config.yaml
head_dim: 64
vocab_size: 16384
norm_eps: 1e-05
attn_scale: 0.125
init: "trunc"
init_std_qkv: 0.0326
init_std_down: 0.0
optimizer: "muon_variant"
decay_shape: "linear"
Each number is 128 + 32 x the weight over its row's rms, rounded and kept within 0 to 255. Layers, rows and columns count from 0. Numbers have three digits each. The size before them is the row's rms in percent of the matrix's.

# up: layer 14 MLP up, 1536x448, rms 0.218, rows 566-665, columns 0-63
# down: layer 14 MLP down (transposed), 1536x448, rms 0.11, rows 566-665, columns 0-63
up566 105:117111065115157114166145117207145126109133168080193154116125089146141161154087170180124108095145099164063087145149142149151140149089201132105130135111138153151154129124169115165171120162148150
down566 103:081194157138163091161071085111103116102139135137179103119095103102186115083152142161074159146083058156167125078135130121083102059104172140102155185165173119109149143076137140097125129129146118
up567 101:115089150118088127105115132092157155199156159140175176142192106104121137150099134125125146133092080120157098171080127169094150125179079108081149105153133156174127157130142118161145126108100175
down567 099:146071103175113102169143111106089137146127058156108148078111168120031147112155166153125103132145151164111106133100079121099115124154204076126099125122089163134123085139152158064131151129131174
up568 102:115151097152127146054096156126073102134104170097116169045120130160074129092141094161117109140130146054131151112129158075155184125156108042143140162171076059146118143076070174175164105081171113
down568 105:101091160124098159166128094101137151136155146093129106119122104110074053160134140166088162210162106133145136123091168147070177181167136149123078201119110107077136156126188129131174107135127102
up569 107:110162129127141175140092146121112147121085150087140168112144180111104094109102143147084111195110116119134168118099066116128118113091112163112154101136154090093146147117106090133214108104134198
down569 105:163134089153112123079106120179108105107133128114189102110064135141066126128086172150142125134150131089100129114171118127125115130082131099064164191149146137065113092116191146120128143128078156
up570 088:114164176067111130059208077042120142169175147145139184101075165126123119152137166188111185186089114125143156123130082101086138090148105138162097154130062171149132126080167144082093152153097126
down570 090:113132146146158125167111126114116085114125090049109111115139101114208119111171166076158107118104118161081127123126131092133113068132129099111088115160106146190152163174170114164118153174081124
up571 100:128103148158154097118088101124136120165093119129121142165128120118125144101106112101048106143148135200091178073097153121092161137159150132076083110126142178121128152104059108157115134120191075
down571 102:132115151103172195132135135085112137086125146118111090088160154173127113147194170168122043115187134138113144117121152118105133126132164172044100141112144127111104135137171120167085147150161073
up572 097:140085114139132165164150160084172111106101073119070141122088142178100106082112152144175138176081133135125139048064089127136155132093158171151111136130125137103122117090118162135151039156106110
down572 093:149114137161195085118117102094138135132117082123134106147150168134135150126136162151104160127174178152145122167124077163115085104167104080133121120128170036148150172154106137099115149125092085
up573 106:121143108048125143125183135178087136153136149138178168142143137116132161192100119163125174133113133156084075103088171064119147134165100083082166176124165071172096113094172083145094107143209081
down573 105:173168079103108149118147175167084099092132103078161089089197035143142113161077134107119143130164087139114085128131177124089105102086054128111050169114100118134118152128079162114114088150162186
up574 085:151066071192165166144135151090125143158102080148146167102124165168079126161168049130127130163112160108178117124114128104182211086119194142109145152108165168125146102186150145100147090129134089
down574 090:135152141085092082071162139134149133159157121182112086118130101163145143116145130112081117135160146160120131160123075111149118122112109104097178123167148126108150113067134147122146105158088173
up575 094:146103095175113087148128119178175160137137121113184099115130137151152139107185135128173129124105131110098168087129200148179087176108164102152195094080146191190099097116102073185124122096151123
down575 096:115080098105125104113189091126131132140042120135174169102128075157215092111132159100121124174134096104102114145157159151109183109135139078099106112144186121095114130123096114097051186144147062
up576 099:152071153157137098059174146068166125066148152178132116153138107169203142128158136127136169130146201128110121177129142116100152115134159129098135090128148142142154123082152157131132100122129157
down576 097:089062078186091148138131084152177137127141149133172104111150130159130162114090027149102151126152194093166126127127167209124155156112139164176172132090117085131149127137100163168101137130085128
up577 095:157163197099128156150081098132129125171104127099094125070172144073173137159108106152147100141165083070143110116125136130076123105120178150075105152107127115102068104107182117155135112163150098
down577 101:120052107125171128119141115097137139084113147110110086146120101191128063160129144099132127127175146070163143165119163126109191116086102153178133136125106089130139091133157049107158127173121180
up578 113:106151120078168118154100170112139076122105129148128141119148150155171094135079131136090154173150096127142058093138076084143142150114161137130138123169083089078070200099150108078189106118111166
down578 113:162083140056139126106110113149126096107152138076123163159096115096112106187139133133121095170089105181107141180096154084102113151089193128095042094171106114129117131145107122039128130143110138
up579 093:125073155161091129162108098116103130105163122059115151148155112108102121087125122146148159075101161187084151109101087158150122141158138129153133129125134184143121165099129121203121132127116155
down579 098:040108131122180169126140112141075062090085126200160084143136125139134146156165145073139088118127117129163133093133114091086146087104127131165131116155078123130158171145151022087187110186153105
up580 101:115102166078124132086026128130149106095160102097083151132075166118162105088040098164152153129147156133144121171115102095178161074073142095118172101146135172193100101185123081117141130084098105
down580 101:136162120131131096127189135154202146116141170144148168100096169155156131139130102177127172120146223113130060148189105097101160202110172112121105141131125157157148124175186181079070141141175135
up581 101:131117143094109115143141071156181136136181134155148120146167107095124111195182158155131165082124146103181107130166083166119073127139100136227108075106169128139108138142156120160125084113114120
down581 104:093119127150144145110108121116108207153106112073138157091166070136143097103163150154126164127098159168134125116126095069148103235158104146111101137100167098149082106145140141097143156123146152
up582 100:139212116129163089201153114111134129157175143169116138104142156161097110117110158156118166110113139169140152073092144152142172136097128095199217111113136163142138151158122095151134163181138131
down582 104:116151157130140112191108104082142177176135174112109098123131103095099172168155127125131125119100126102126121139148138164141120118101139162075080129097093137112109156165084087124127055100096083
up583 106:128164079133112183142150124108113081170112174212166103070204198077104125071090112080132163162079105112109123119137135193109120124183188115100122138084175170103121114130121135131152117137155186
down583 106:118074136117081141141134111103113157103076128086117140092119109158126188075112143109175155121164129136080108093158105074156138130137165118119121127092130122143151162135178181121140098086117127
up584 099:123122123128156132137193155087132115083127166178106113119117100160108105135154087111135163138120067115141109147113128121164218166125097150084163089133100101151137212165071151119111152138168223
down584 098:104141130119140131188128096127165100106138143155135175158138175115085114146149137105157128130079081143150151173128151157138119122085123050000047107158149120136091125132085178121134149198116110
up585 093:170151087116109145120041051085148110171085154133090177092094143165150127110152071096087120181163156121139140149151179099162119119128156107105113157095117123167120152092164151110091144108170140
down585 103:084113120104114112107098135172215083136127111075129103129138075160120168212153137187125085086140202126085117101136170107156127163144143090124138071097154121088083159168105122119108146156120132
up586 108:113123111149165133159064180096108122181081100094125179109146152158111133133121138154118165131126110070165124120176129098183118100121113114152152145186119086104116166134092063103135107095133146
down586 107:195099158179134106150122153141102165123175096126104103083102170057147095125101144129117136202160094177143100130120079112122158150132174141124149073202181074123121131116142132082076144112102138
up587 101:095097105108128178153067174160147106148127159119132166121129138127130151126153075143090165137123091116151112094118108105096177127097141070099132089160160191135113155065069139148110114123108123
down587 098:148155115133179099128123216075108095197109122110146121150105164160126105082116146125058156125113155119164076129156066149086132085136074136149208123160072163147139119150119118124078075125104151
up588 116:160160177125125120066104132174131109149108116126128083129126092176103131086101084127144152116134105151140142144127108143135122147147125184108116194199158137203122068154123146138084061106149128
down588 105:103191107091136127088129176150147156118139162108137122108150147153145142105141126108081158163144153130091114143165111062131097123103129151048122091188124160117174132126126171157169161118075132
up589 107:153159122156127133177100100171116113161157170132171113065144175146131157168164141158191107088130057145130169147093136160199137118114162126090085178116107129166106107046116087087096065116144132
down589 109:097150131104134142115175109108136087175125133097087124181103140113126090080103118192137100150135159143168070155105080207176153110140080122213155106152144128133118120155104228175114141144108129
up590 090:139118164182091140155146083119151099166125157170176123192148127107154201156082110136176119067130162119135151122126119104106126113159147168119167110182160133098081085123107153076154130160081134
down590 094:149134102133191114149134129171181124163059078115130130105133168155141101086144161132129080137124092156141082110073146131128159106112110134115134134121150210111104139104166118158107149082142078
up591 095:052135134078078135144114145142114084143086111104177143126110120106067127155111124123200108144155159101208168120162110149115142143143086100162142112144114123151097086125049103106078137129113107
down591 093:166100161103093108117100106218114154138157109143202108123106134141117146114156122128163214095170162152126147078131087147142122154134118120067111157080118125094164120135109149137121130131150136
up592 110:141121170155083094109089190095120162079072166174092152092159059117164131143132112129166137127180149123151071161130177081105142198089134128094132106108128163152103173124090190177134097097196105
down592 107:097117108167148163170078114123153119165104129181127109099123180167144149134136124136133149121143112188159123196111125146159141141116118116164115172144074088122111176096113083144183145093105145
up593 096:139184204093141148153137152176104145123106107128044140116128116110122131085107108169116151173107111161124140111087109110140070119147133073141115050104097089126133139145113110158173158115063146
down593 105:107153093139097106136090117134135036111080093105149093113146178162156155181206115127078196083095145101117173073111123117128105107116133066128174142181117124165095121073087207106125115143134144
up594 085:226173151127138132082147113110101121139026139150129188143150128091100083096137141136126130105123167161122151146168125128075155154116166084140156114132155124088172118146107086117115138085127110
down594 089:099171070095106174141115138168107116121085127104131127130132100120154051155167170116055094132169125146122143109177165112065151133155107153108111095139110133086121182133135129161091142145116126
up595 089:217101129148146132108162172101126098111106118121130128154169096125136085118119118151129077163080136176090119093123112134088128107133143104100099114141107150113094151132140170130127136090134128
down595 092:088130093123159160164117130139104119081051170164128145120093159123114129095153127118114168085125142157188119191156162139134129153072083091116170140181108103137120122145108111132174069141051160
up596 084:092090127163150109078093128075130140141151144152176051092121107194129051154108111148134156122150128126143150100140122142116121141161107177187087104108137089144082104127105101133113151164178171
down596 087:082105160123176145146216124129128111102063092136146146139077139080127138107111126157163179187135104110160145152088137151122152181106151119159173131159124227139079163100112173085095114094125083
up597 103:151106142158091081160133208111127109058117139104132113091173180102103127101102123068123088095122155133118131142142132145134148073121127121086093094120153124146067094053108146153169143141107160
down597 101:121112174107183128115091075178140101162090081101104117121103171134119088169161110118143101098161074138138128168139083142124139121129169141167140158167106132119059114165111097147159163131079141
up598 095:123105093130095111107073091080139177138110103139100130104116084150110116144108104079138100125125126131150109131126153135124147081173097150122075108126130138105105116101075106134132163126078103
down598 095:139163118128115129143134127152122177170130116095085143153126115122109118137149165081111185158123158157167147170132159173084130170151131091184126123109106052134139151135100167144171108119130158
up599 120:162111135053164106095146141136119108125127069100163168101093103084171093113085158171138142171139074155111145098122099106150128147154120165159117124120153155122103124135132159142135132099225079
down599 112:149167066116150163156109156154126111138139200149155115142123148114145142056124107150140154109101142084094088171108156142204135156131173158174118126089129162140150089140083119108083147148104123
up600 104:077111117149126127158127149143163153082147151146141171131115148125149097105108089188139117147141124146127149143104180140139127124145092099153185100123118141128147193158175147132124168134088138
down600 104:139113165130131058139145143185135135141110124148136150114154176155160142121133178119121094050085075138107066106144137145151123108139126122104187124139160092125156104148111138156153124176114149
up601 103:104193130078174153149112150089200135141120102137174177072150123119190136129128111126117065103125061165133150128156162150058090158091175123127119159142149134106138199129170163166092080118158129
down601 100:168115115135161127147122098112101131189144084120098114149164112072062102167190121129118114108129157086163126173111111052162114089079163118098076097096099147133164166123102136077193181123184109
up602 098:111091093155162136134056127151154114107099143130120171169124130147200116070155179148111122129188128100133152174177131194202095124191109158188170103162096084144144166182092139125143136108172147
down602 101:143154092145148112142112121117137066161089133139100150098102097087129162152078123113094192098107099140090121083119118128116119163096134162148092149108174160153117138062122129070120131109169135
up603 092:096161110062106088150157097110095152135132077104090167145094139193166176145139148093128102150120087090132136170100165153173177147115068101120185167160100156152116169159178140116219119116074125
down603 096:093147108135148120153109119125116157115131129172070100115129086085074088099173132148116128150178112159094125185116161187061097133162127186163090148069161152126116119156150158106133122179094172
up604 118:074149130152069142096118143106151137132148044146072113121165100137132121090123133142153139127136130119151152153139083100139122105105138126126140111088095139173114061124094163120106118130117127
down604 108:146128156103134091168140130130138195120127159118189117118141149065093103082174070118084147132073084200113148084171085102138075058143163150120139131118107156118173107077117137120126137138090177
up605 089:142130160108148161131185097107094178140123138103112148128163137149130081029093150152158066122107150143116065126145081094099089125155182127090159137057138136160151162073180112096109182143137119
down605 092:121086075112104086109132131094065140135126114114128151140123140127155118151149153109121135117189100167151130077156200088123090100125102068177121109132100114151089135038087117152226089130098149
up606 089:150150077087175127139161098125128131100126119136096158127170130062129148139131127165117095130081166096128136123126089090119070082124112088074156154123107095200123114126163164145095044111118102
down606 093:171136139137114127149126112137158145173128176119146133115076096146153097055189172130107103093134123176159136146107111155177128107114152158142084091136141112109122156172125062119150104141115132
up607 100:148178107122162103166119120140161106065106135131140096113142112144049099116091112167095129134154129118113113084122094141121108164080149187113091131142122161120127146145122145131123138097130173
down607 096:131055096118178104105089140131128094087140118153166153119113059079160190081124113142086174115121153068183144138187123112133112127123128101070150068164091126148126146125121157152159148074079106
up608 106:100086166089169021166158124089101099074123110105080075105072155141128058101127118107135158146098087152127168145072140099164159125141130127119124107168119112129115133159126161069160082114142095
down608 094:185131135156061107143098123140171125109111131147133073142067130071125094117191101111146162133159111082143119154100109162115169126110114123125123145166095111142080109135098172179170135195174161
up609 101:097156134171154152083138077113129100105113133098137106122209164152147129105083142142104141175122118103123157126140152128182093089132140146105118077126112106088194049156125152197162190147144168
down609 099:113069150106172110125060116147117102147139137125141180152093190115093114114134124155109093089143114132118125150125112101111089095119113109000127123144101139162123094130094157140116137179136119
up610 103:133129137093141055122151114150099188146054185131137109169159127182093122120188088086143134109142117098124097056126114039161081136095180160109145172141095172158155132107075186120108128139127150
down610 106:111144105143092143144086100079121166151129180122079080199118154159172170138122056173141182124107105078176168100083147106134150115131157169033116163140114119154121124138107113135105139159146093
up611 103:123127099086079101159190191119103212178133122076105137123131144141101201106130089128117155127126136121172144096150191102128090154138203114136146097121159060166118119086085189149182110099137134
down611 106:149133139128119095083127162107140056135144099078061132097086192121098121112157154068067116103179166135142135199134135095108168196106098105075146134130146111122176121136134120151148129140104134
up612 094:099121156108143162163100107112145102151127123190103168093113136119140151129152114094136164116168158172129084115127062170098092099007164184132134083082127167106130160153167185158140118101106135
down612 100:113173079106191142169118155069143072121105144086123133131140119102097102134037090136135098147061156143189133139018144115154144095161148101128110146108142071098111083121092166134067153114151121
up613 094:120095143156087191091209106088063170110131172106128120102154157120155128130134080161150131156118139178116110120050106117158056172092119173121160152162110100107128091165161144145107131152136099
down613 096:103105159124176131121110114146099087172144093094153104140124159151127219096119067148163114145058175131062118099146149140102128115126146145178100133100146105089168118146138108130122080122157133
up614 099:115161119117094137152117095148127162091145092137170106143171122117169088108105131124099131133084137082153113103124150070106165160164138107102116100135159116194108156083058148122061116127103142
down614 095:164108152142071130115134107174120142113097114101157146109097214168143104174227126119164095096136114116127157139089085072144131160150199185151127114073113147110116121076162162125148134076156161
up615 112:091106122094110136121212138151133105156082104177155097202067138092113108103108127159116151113112122113141105132069110104148100140076111133118104072134111122172134151076136153135201159137128159
down615 101:112165068100161151146123159178113147128093148066151158178132108153066114113161136155074109091138142171155118147139179129149168139174138091129157137123131121129108182174102138166064139121157094
up616 100:086174126130139095152140113159117136116152143171187137126157122166087109159114153094124181070127141084145170116079124205092057164094118101152146151134149158144120119130124137138178129115075104
down616 100:133118135112108142176116115184160087095145148138171096073107105041147136130152091061095107142133116137121118152150153104103112096114132110153118129065136171143086133194140119152143181151117139
up617 085:130089153145135071141137152125076192124147147157157163139157136169098120127108185186119178187124166090132134068160107116128162123183101139115145171092126196139192135076105133148170195163142082
down617 091:197113109127104125093156166186134085116143137115156100151122155132104100071145112133183091120178088167116130117152095179167129133159124101151086152157105126112122161138129138143090122151088080
up618 103:111098118117137115112114158086122134151077208105136161144121101148125134165073104125168145153171114161125152164134106168119165145122121134117108165119149083128169166122133126172086140114083114
down618 103:123130158178155129103162146076168118130197115131135102153116146094127121069079149120124136120155053128136082109139100163105122192121111139124157125098128086229122163135157124176104134137124131
up619 098:125136166103121136162105172135164107165091155178113142144131112135114087123160087143160142224158139177156130152120119187177122124123143134167134117098104162144132080160126127137152161142165129
down619 098:162156105140153162123101126128123073132142138098206103170221131094133123150114143150113140180107109142115124213112147181085111198150152110175126151062078173120163115151072131094107123138059152
up620 109:098083175110178146120118146089061125092138123111142118119136162123132143198121148088119183077169211184112170139130157061119109146135158179150165097157096052096108096096132077108166122098154126
down620 109:142111081114169136084092112083097147094147125101095105084157142132125096142126113128126140098144133139131171094089090138143117147069070126127165110104121111092148107138045110126209090101139124
up621 097:139138141072146129134127112151130213152145048157098131177078161158142069123103126140118169134140120167132105148106197117127088130125191098109146175037126159086142128132125113091154090049141165
down621 104:133130148092113176080089125174139114111171129119130087137147112180136061123186110070127111156111153175151104109128107144114168144105111186151160097087132146113150153130122130180128060112103128
up622 089:148177174164093147108089165049092075084101163088161108099101132156073147123106124101132086089125157101118133195097121138134121170124122145088144051134077180171143147079099112087109146127103109
down622 088:127140126195136103147095146174116158179127128127155120134143144123127097148112139133181131126066103093107141173112076050126103142122125140123151123142174157129134082055140154122212147112134170
up623 099:150076155128172178128157158131184121106137121138116195126113158164101077094145169117179141157140129177132091073145089128155166128097093089117121093047142161123053106159139140219153112103139108
down623 084:113164138131070130105135147117140096142143151093094034072145121145129097153159146154150109089153121072064145138055135125150128109102186129113134167078155096108100167068113054127205103150131145
up624 096:118098158152117156149166109211153146114129089134092102157083173081127110132130170188151101133114122132153079148121146066170103114125107076181150186118160130141084082138170187103112064090098093
down624 100:132154125133141098169103135147147198083113109155123105148151118133034104168123158162144169106166090156136174140169118122179107143144135088121113160187129188143104118123072076203116069154114083
up625 104:107204112177122199067152130203100160125100156151135143165149148151159151128135096060217158097221116124106141132158129103153129141159164083097044124109145138126111102186172166102152144110099154
down625 100:153136145106158108095108170062141132138143073063070115119089115135127076067153146171179184131164089131151147157107098140088121112117116123159137110126127149135115191157091116168116095129087146
up626 098:059185149203170128124167169166086096124065152135113122097148156148152146243099136115175141176123111102163136128064164180133089159122126102089103155147147123138148092141114128125189072150193144
down626 103:127132140085157160123098185118150137128103117102103114078118117165126140099094167151107167161134152100097151140098058166121116130112131146140108167116096099080130164165140106163105078105095127
up627 095:093136154125125104114090176154114181178099129100117143199140122163130048090111138114163135133152100105120127106101144120173120076144125096114163155150113147043112092084157129109136094072090102
down627 103:178094137103176220140144087136089167112141112109106130158136077106103106155146157156109093116108125155136149097064118123101177109117118127109154094064098149107120127061125121144139127135131093
up628 099:114163139101096153121183154138122106165133145142148146165173087148108076120124096121142157176101061127098096093147107141080172137124148158148159141098139191149133139114128137149211162125129157
down628 102:061150047119125113141130122172116161129103106119173141123152152086157083179130080110184115167122098180180144110156095149134185106112097208152100117164127120077155112169106137082080172179128141
up629 095:093080129117151118109208114099154108099158167123138076092113151145182093130138102140132158114156150090150177094114091180108116132133095151111174113111142083083104113139120103137072150102200148
down629 097:114091149098036144096151113116154078126129103167100140105169156165131134137154100139104086119135084098152165107117126071135133129087086176084144089087158115086132132113111182074128123177109174
up630 108:135162180129126114114109137094097158138111163154126122110148160138147174092176193125092132104117113102122186130164117104105107071238158140125097197127066160136093086146103074091188084148061109
down630 105:117118146146141140099148163142112107094117093097101150128178094183130150163103102060106149086165143123095151101187077082148118150154133147157072110168144161181120131113159068088137117124128167
up631 101:121160113104130123128144051138109123133148153154151137147081142131109102196123116087143097163153174086160132163116207120150107123121105171153124160077166105153154155182158128152168177152177143
down631 097:127107139120164101116133145099143138078173163096110093186132090111111145182150167124155141102120105160142144112146161173106151110060116135065126055119135107162078100158085116091132134134103138
up632 087:108152149110070145098099157124099113142112131125098161110076144129115103123165083172105102103115143163117125145132148116113159171106119088148167135160162073131077121123130066109158093130116097
down632 094:174154137167136051122136139152150125127106118139165140154071131175188129128128211106140059124115136130093098140079130146083148118097123070169119144108127100160127171122132175151159159071163217
up633 085:122078106179132195141103076096088164152081109128157089167096169175142170109118140135143148169121172116107137153145108138127152108092158160086110152128125165090138088091140099170071126116144101
down633 088:108105156097104059140194175143117169064068103123109142117162099109043095166116131115098136113136078157106144110137148110096129128198135121123140097132109164095136102158115153081143137162107094
up634 101:089149180133085098114081181048113173113058177083108098142153115096106113135137209099081050148124127097166124080090128094074154124145131125093183164093083123191110137168146112141178145098171191
down634 102:159178126104101147117109088112103131111158123171122140170106116125161095152150139141143130023142106141153141109101125085167088141151096178205122101131124109094165150088052148130137098094172133
up635 107:101044124103165147145082159144094084173122138119126138138158106127214140123156077118151122142154196162114092077073158122121102110147139100058126096124095081129170163113117142135136089125114110
down635 106:162143142097119147120125153109096156125065162129125153178142145092134132116114178106094110158135135167140126082161106179147112161088118136126159117088147130121166190184096076101146123093117107
up636 098:083133146128157193098081083108138146181147096105123109148133094137043111112122063091164120138120120133098159086149105180110105120150108106136149125121133144111112119132148113195131114142100148
down636 102:135123154180145092123156188136137054142140092150124152123174103128113091129166147106144101142141080178157174214128097160175140160111103108122099161104161111151116110121116141094118125121180099
up637 102:140094145101102111182156152082125165084156163147115194170166084097125096143091154153132129139143119145137076151166093089166067117107127162128049125126106208134138109172128158152160139090137140
down637 105:106117141138138089115134103105146124153118103101113139098128197126159066153078191169139151115138069090125126170144117134108175166108119155143127146100113223158137157131163148129109136033141094
up638 103:120113149164081123063139111129169183165109157120167136137166150181138129170092125136057146132158126130119102119106090151122158146137122137180166107127153087146100098125090167147171156078119159
down638 101:176109107096084125110083152105121128080152164090079125159088121125192089134089123153108185162103123139146027146077121112124085074105155159100109130108132195080140133133121142103115109114141126
up639 095:088209108194155063161136136076160068133124087105116185147142169111153118150141089176113070132163139160118078162121093182107121064131153115107071122093154076142134096117152120189105112136166147
down639 093:160168101082144147127152144145143117140103080151133150101083164136111125161149107096118153121133064130120190131108115072117126103102133074172087168130154114142111138208059089165116159133166122
up640 102:142191110099145150136163118126142139106152093119081123124089125188133147144123118081157106153113099090122174166151154150083122149221146117123120153107132131155124088161158090100119120086152107
down640 109:118089118127110116172179179079097091057124088125058093088092093141124118189161133125171133141161147135125179195096102160109133157108088095174094113072204142084158124150154110104144158121132178
up641 093:086160133093069159099172098103137089119148149099146107044149171115110137124103130145114113171158053124151111142138150091106145150142151120104164114074122133143159136145142166116129144082115147
down641 095:060098148113156142110090104157169112128146143081082108140118133170117140185058107200096096183100077123103125170137085195099097190144114114140155167106122177125109123106137148135110093170066122
up642 092:145153085146147124106104093105085130143105164102113162125181084171118102116154123131210084168107149057169123204084146141130161113133157088151119162122104174092157126112099178144144125157093149
down642 091:164113134170102114136215098101091125087128129104041147119119104145133116098128117132149112138128152153145135147119133126169118123183090168152122143151115154158180149098119128088136107157139139
up643 111:125165140120126140143112132078074128108118127137107202142111049118121125176147093170148145188153069089070113136145064118146144167170156092108083111060078127094176113115176120131149129094134156
down643 103:094125110107115167168077120111106106114145138045156113123075100106054129115075152121107082082113093177172140075130112107158189139173148177165178140093082155067120175135150108100195113156143180
up644 086:094168086169117183093131124102114152168083163177094095119123138171154107112115093154165166131119124144088132090155098140088077116171184130142146133118108124065106188084097111149157061137106121
down644 089:118100106102098108156107137101208148128134127058144119146148153125074138117117129148132147150116107101180150120045130087134157128142166014106101145128121068119122110100115110118142152113136106
up645 097:125119136185133070151108153123137080095160167133167162105111125093115125122165108088115162128201093085112183128114093149069124133184100116123121148081138152117182118204093117199129135191149118
down645 103:116150113103142143169166168092089102098134079131081112128095158134094154065100138076175129110070126130112185072176116125060120173098156104174114130170149165102151173153153115191143096099095117
up646 110:125166140118098102059202121116158123104149121121129115152142136141134158112181123110137117142169109182125175152151129096110068171164134175126155111156135110161182145146127068159151053135169115
down646 112:134102091098154101090146140145144131136103116055072156088173163125149229155153105081174108107121157073144093106157145122210092125108121177102126116140134123127109183102142112115192052171088108
up647 095:125145121119095151157132090114081157131045122117154136169143183117146174178116132147134135090122176139208112114152123064109120126145115128113116135098156150180206144121132123155220129104124138
down647 100:141130068130126097106194147170155176133159082110088100096131108135116205148085141164140132155156172134087102158100111124114107169143076156092143134148221112161099086181093153090119146119088075
up648 107:130183081152137186180138068116149061118124146127121149091136075161121094108131121064138166162101206103134089168109067118108174098118069133117163087188112106092082149166121106128081148079146114
down648 103:118085118211082131183100165097136091170123140172103154122137147162121131138089099137114133176183165097085191147121115113130125128139112107076096111174122109140122122125086075148074119175120127
up649 093:171199194143129157143124128086206077159170145087138144111197148109158145170123145135126105111102166079090110102165142115080163108165184102132154123103120178102099156089094210117199153067128160
down649 098:097137114210113124146111106090114020126160106089095143129100117170144114165192106178122123145162093160191122147072167152115057118167074127117125198193107128162090139129138139182098125139198217
up650 110:114124122144134185164079072168079140105125129132090128178161115173092155150136091143127113148166122130174126129079062091176066123130197158123122185177096118169130190112128177114189154158112126
down650 106:152125082164172142069160130118111139082146107147087127135128147120122153160169154158111100106187089112102124144091151124134107139190094074087123082125111069117118104171084139137142107117121114
up651 104:074193062138128173163108137158122138114156136150158159162099133126152161183104079140106144136191152061069071079123128166137133126136124126118153093155105086108125183160150150149095128088093155
down651 112:107146149130143150164112165119090143175106162156153160133145086185138111136103171085109109135118160124138161097218097137139126122133140108076132108153122183107138174088161123204086128077146169
up652 102:131154082091149118126139114104104142093125126182119177110124133177129131132119104083140131142147192119111138135152123085199153206089151125155125119097200133109138117119140114152149102149153137
down652 107:105098123126078130133158090092122120097143104168139162161124080089114129083135137126119110109108125080086115144122121130112125164124180198109203129109124157138167066110147177097162142161124099
up653 098:056132100083135112209135067205056188100055164140128139168172096161143108104142119101170110158100174114141101201128149146114134136132070172150122129167111083173124157104132100107093115121142156
down653 092:110159183105061122093130175101089173156175114119143179126111152143130098164067073100169127064190137114153150093180132177157112093150104149186128125136166112128116130171062132136121163115107107
up654 114:128112162088058132167149073167074104149110095133094104126153078121103176143106190120145097112082123162132150110060097149171162075158113180061177079152117143128131162153139169167139169089140171
down654 107:082152101152113091123159109095118138091149125143136114147146096116123110107081146095128102121119130086136131185115132145110124114104147197174128135154125100145180069155138101099052134158127138
up655 104:101080155159165147103173122125172153174139100171146110115126144138149102143185129141105135119094068171092148087115096149085103134123108112122131124112161164101107133095106102164099118116085179
down655 099:133168160084096147151114147146100180133089184095167130205150135153092111089137121120098178146121138056156125052109095146100146169148140071150162168093168101070145079148135127150140124118135146
up656 094:083146090086122095120123131087108119110129151112122151180124097131140080130125120099114211182122164144110097096082113126102116114127178127149116121095171093128088187128111152183109130142160203
down656 099:116157120086133117107207090100100086144088149107129217099157135127137093133104132087182120164189165120143165122137154163090130059075143101188153134116092200129117151114171177124080127127108147
up657 098:106147078093160067172168138098146138192106118057143167127104153152124034132166133128136141125157186178150182176175107126155147152133133135187124169100077093091174117160143155070194151156144168
down657 102:210141125171125093145104089130079079133133163127154155116086092177174127124129166150091103146149199127144085108168148092087150149129136146102122112113075155151145169180091102110127110113116061
up658 119:110137219194103159136162137158138091152119111176140108167182148134097103157122108110145153122154094157216126110149101139145067105113152132157123111093071154141089093133151138089106146173153096
down658 113:106090109149188163113202173123118192146096143190087149145137063114200107108145096096114167137122109163147102146104137172139166152140131148147131133152101199094121192112143111144092153127179082
up659 093:136115163111050086139188119119118149090094142180130080092114146140161114129150147136127143135064113165106129085080129139065169183117136070080158125076151132107089198089127093119118088138117101
down659 099:082101105177100117093142135051180205125103119118126127135127164133142200087078156119114146135196177118153122112108037182164085112202142076084132083113129142124052120122116146112127104133117137
up660 102:092103088102145166193153111181115178113127101099088151153165134147119103130126188156102156175119161137104122189116150134115093121129132059081119115126127110155108117129141092169140146101150141
down660 105:120103132092064183175193117128165110058085132152118110151104108103146086119152138068101183126114135165134132142087111092109077144078144184187093055115119126112125153138087131122173068135099087
up661 103:178159192127182152097113160119087079185079119179112146159143173163124122113192128090152099095149095143121095098053100171151157097133149081063110137138171106135133157128084119152121080150142069
down661 102:098210172143118105171125054103118111157066132083105137084099144142102116135127165114138125162112106162131172096110116135093120105110116088109156155103116121152147104154137117100079163130077114
up662 094:107177141114129115134130094094154111180103189182106142189122115141130069140153123119152119123134132120134136144120150143143066137073061116120197120141165127133159098154126098144053158139166087
down662 095:120132099175143094136086109121214158117132108136096113170127147161134144134085125100092086176086114140071127139125120116073116094114125128106157094065151103140123059115113119129093181091097134
up663 106:093083149149211155141132091170146147097132173140081190145116104119126093065153134106152121159143191071118163157094115142118117160135069126115132182104152079144169121133159067163111120131090094
down663 100:145160113132079071167194197157152092115147128128108030134114126042043115069140106122171109133124081130143134066163128166117114138119100144166109113068115090119100140104128179106120146162117146
up664 080:111113164072113133157098107043157139113109137115112165136125133165105098141091179092126095195101129098137143156131123135198170157099115139128128136090123116151143084152131112137135154158131165
down664 080:157120123100140183137190136083060135161136145153184165147112120074138132100105104206109161090104135134149161124175152202130172123139183139125149105107193153111103255149089095111064070149117078
up665 112:101198147108078162146133176133105123069106097141049116078158150185071134147166166160121163068108105115135079188105132119117124095094151087134172123115180172130122114097134174089070122143161106
down665 106:173107064082165124104177097099076103094098139121117094164203087075139128148105130185117113164092134105151103162084120133102133102120127096095116153100100109147035159102123185125097042173148140